config.yaml
num_hidden_layers: 23
hidden_size: 64
num_attention_heads: 4
num_key_value_heads: 4
head_dim: 32
intermediate_size: 192
vocab_size: 2048
hidden_act: "geglu"
norm: "layernorm"
norm_place: "pre"
norm_eps: 1e-06
positions: "rope"
rope_theta: 10000.0
rope_fraction: 1.0
qk_norm: false
attn_scale: 0.177
bias: "none"
tie_word_embeddings: true
parallel_block: false
init: "normal"
init_std_qkv: 0.08
init_std_o: 0.08
init_std_up: 0.08
init_std_down: 0.0
optimizer: "adamw"
learning_rate: 0.00349
beta1: 0.9
beta2: 0.95
weight_decay: 0.1
lr_head: 0.00945
max_grad_norm: 1.0
warmup_steps: 308
schedule: "wsd"
decay_fraction: 1.0
decay_shape: "cos"
final_lr_fraction: 0.1
batch_tokens: [16384, 32768, 49152]
max_seq_len: 512
doc_mask: true
train_tokens: 129700000
max_steps: 4050
dataset: "wikipedia_en"
Each number is 128 + 32 x the weight over its row's rms, rounded and kept within 0 to 255. Layers, rows and columns count from 0. Numbers have three digits each. The size before them is the row's rms in percent of the matrix's.

# layer 20 attention output, 64x128, rms 0.139, rows 51-63, columns 0-127
098:153124077124161173143056100099072102146161097087097126140119157128128043148139163115121139138145201133135151091155137200139132156136160142150183204077139109178125118166137110163156171110096141104144136098089117104117127143141143109118132097137119105123114090103146102131188128129158135127087137130084178104133111187106189107126171165118159121118079127255157149168086145126116134150139
088:126177135054154154060136115124113118129121153106118159121141187093192099168158083099166079108090130130113157169117165132136144099104156109106141095108109127144124154103067098118149136108069121084065089135154164094153133169117184075151144175122167160161112165147144135105104163110107128137099024126110150126100150145163220122155110150134115174192137117190123133137175174136155152105135
092:106157150108121149122146095111145070164167085089086134060168162092169093113094099153164108153127106118065127135108143137144124130120101100137160137122076144121143168140071094150140108170137138126157070110125155135149138124174173115158155143081159084174143134093116125135124128146112176086167136144166139145112146121172101132114151173136128207218075088129046153120129171138161176033089
090:166138172096114161199084132159140157097141146122069161066197169139100053114094147169139159096123118068112095100142110144152197107112136100087193187099092140150148156107126101144105148090135104138152104137122077095146139157108161065093111086140119103168111105131141135157136141139144111132155085173072110141040131092170167095111082171133140148142157090135132163163097177136152123112122
088:162079086178147125096178127071157057194148195101122068110103117119105188111160166206065077147103117101134101107113128174113124122133161139136169182121104122146178142119165175145068169159154148170161132121098153158107113138148117197108110094057140137129181128127145178177118120139121142119162138166120158150106175061113123153139133118131127092126103115161131148146109144105109072154150
104:077173194123100067136163195184137183088155085174111101131109154152171118119187118127127164130112154125160138062173089171152150119099117185146161110087167120152130134084136093145107173075047149098095117146161130106147116159069144123132130132126168108113143160126164149139114158095149143100179141172144113162133110081104065146113129099143137145136087166055097193099150134139114104117093
081:079137125125170124117120160114112143140135079113106121149081149104166160108136103071205099168113110138093149156119172074113117150079116119096085102133148156135104167132134097101100132151121157199105139073158196185117132096146120114135127178111077160095099158119070061148123144141103118190141117072166083117126176110141127166145158115118154195148147081088070137096197097074173141106144
111:112068080155158129103137134095100106134159110114118093154049081141168137139181155101097116140110090132154084146076113082133120085115118152121125077147158193125067133118157140123096126158101117138138184117093129119109092133118085142120136119155122139105106099109164106096127100146146113173060173108176129083217106179111114136167116148086156099081064184057149106066111090136106161175105
085:151150193058109158195100142136075177165108107157156182128112102108093117189154146155209132110096107156141174159124102095128125117135110119100088131160101133111113142116126086121145101139159136106110133173149074103068141094125142077120147131087153126148176125151125142126130135101155089089142236176066067100117049153097094074125110145152187106103141106121147154109132170118131120147114
093:146109129116133121126150126120131126158132138140137108129149118103092149183148139174118124096154094111123082155112128128104154120113137113092166109182105142085121136156138135132189106191181169130173181140120175169159159065107128143177123104135112127091130133141079105033134157127138087157121144137161186053209092216079127144139172067130119142185137152148126090165078081097108179172150
085:145142136136095101150109120121086132071082153132139100105125138090146130169127132104134140114125105148114104091142073111065177174169122159153155068129164155142120165066190137120098116168121159146115140171100105133105140107130143149185125172124099172092140175109084135124120166061172123119125162124175104083209095139109125123155122161097148092111141210121128122105133027137105154223086
091:127140180152099125239121143137126146129139157155065120071142203116078140134124168149147089134152138116113153090173103122129106161104140110155068115131150085114174094093106088134179111074084131182128101117146152162166150119081143115125077155129118092136156167119121140149157149107100132126156176101109136163076086114110088125087123116186094180139104072150044198152117106084107124123106
115:108163136081148138121115136155160147124098126125134140181128153163169090168140116116122145089123117107086149193119152104120148080119117091090118127174083152168087168140107111094148111174147111090111157125180083146076137103153071114103130103164170131150090103181172122129126127166102070164118087121138151166141144112157182172176122122077199189096162087144149178090195179081183108085168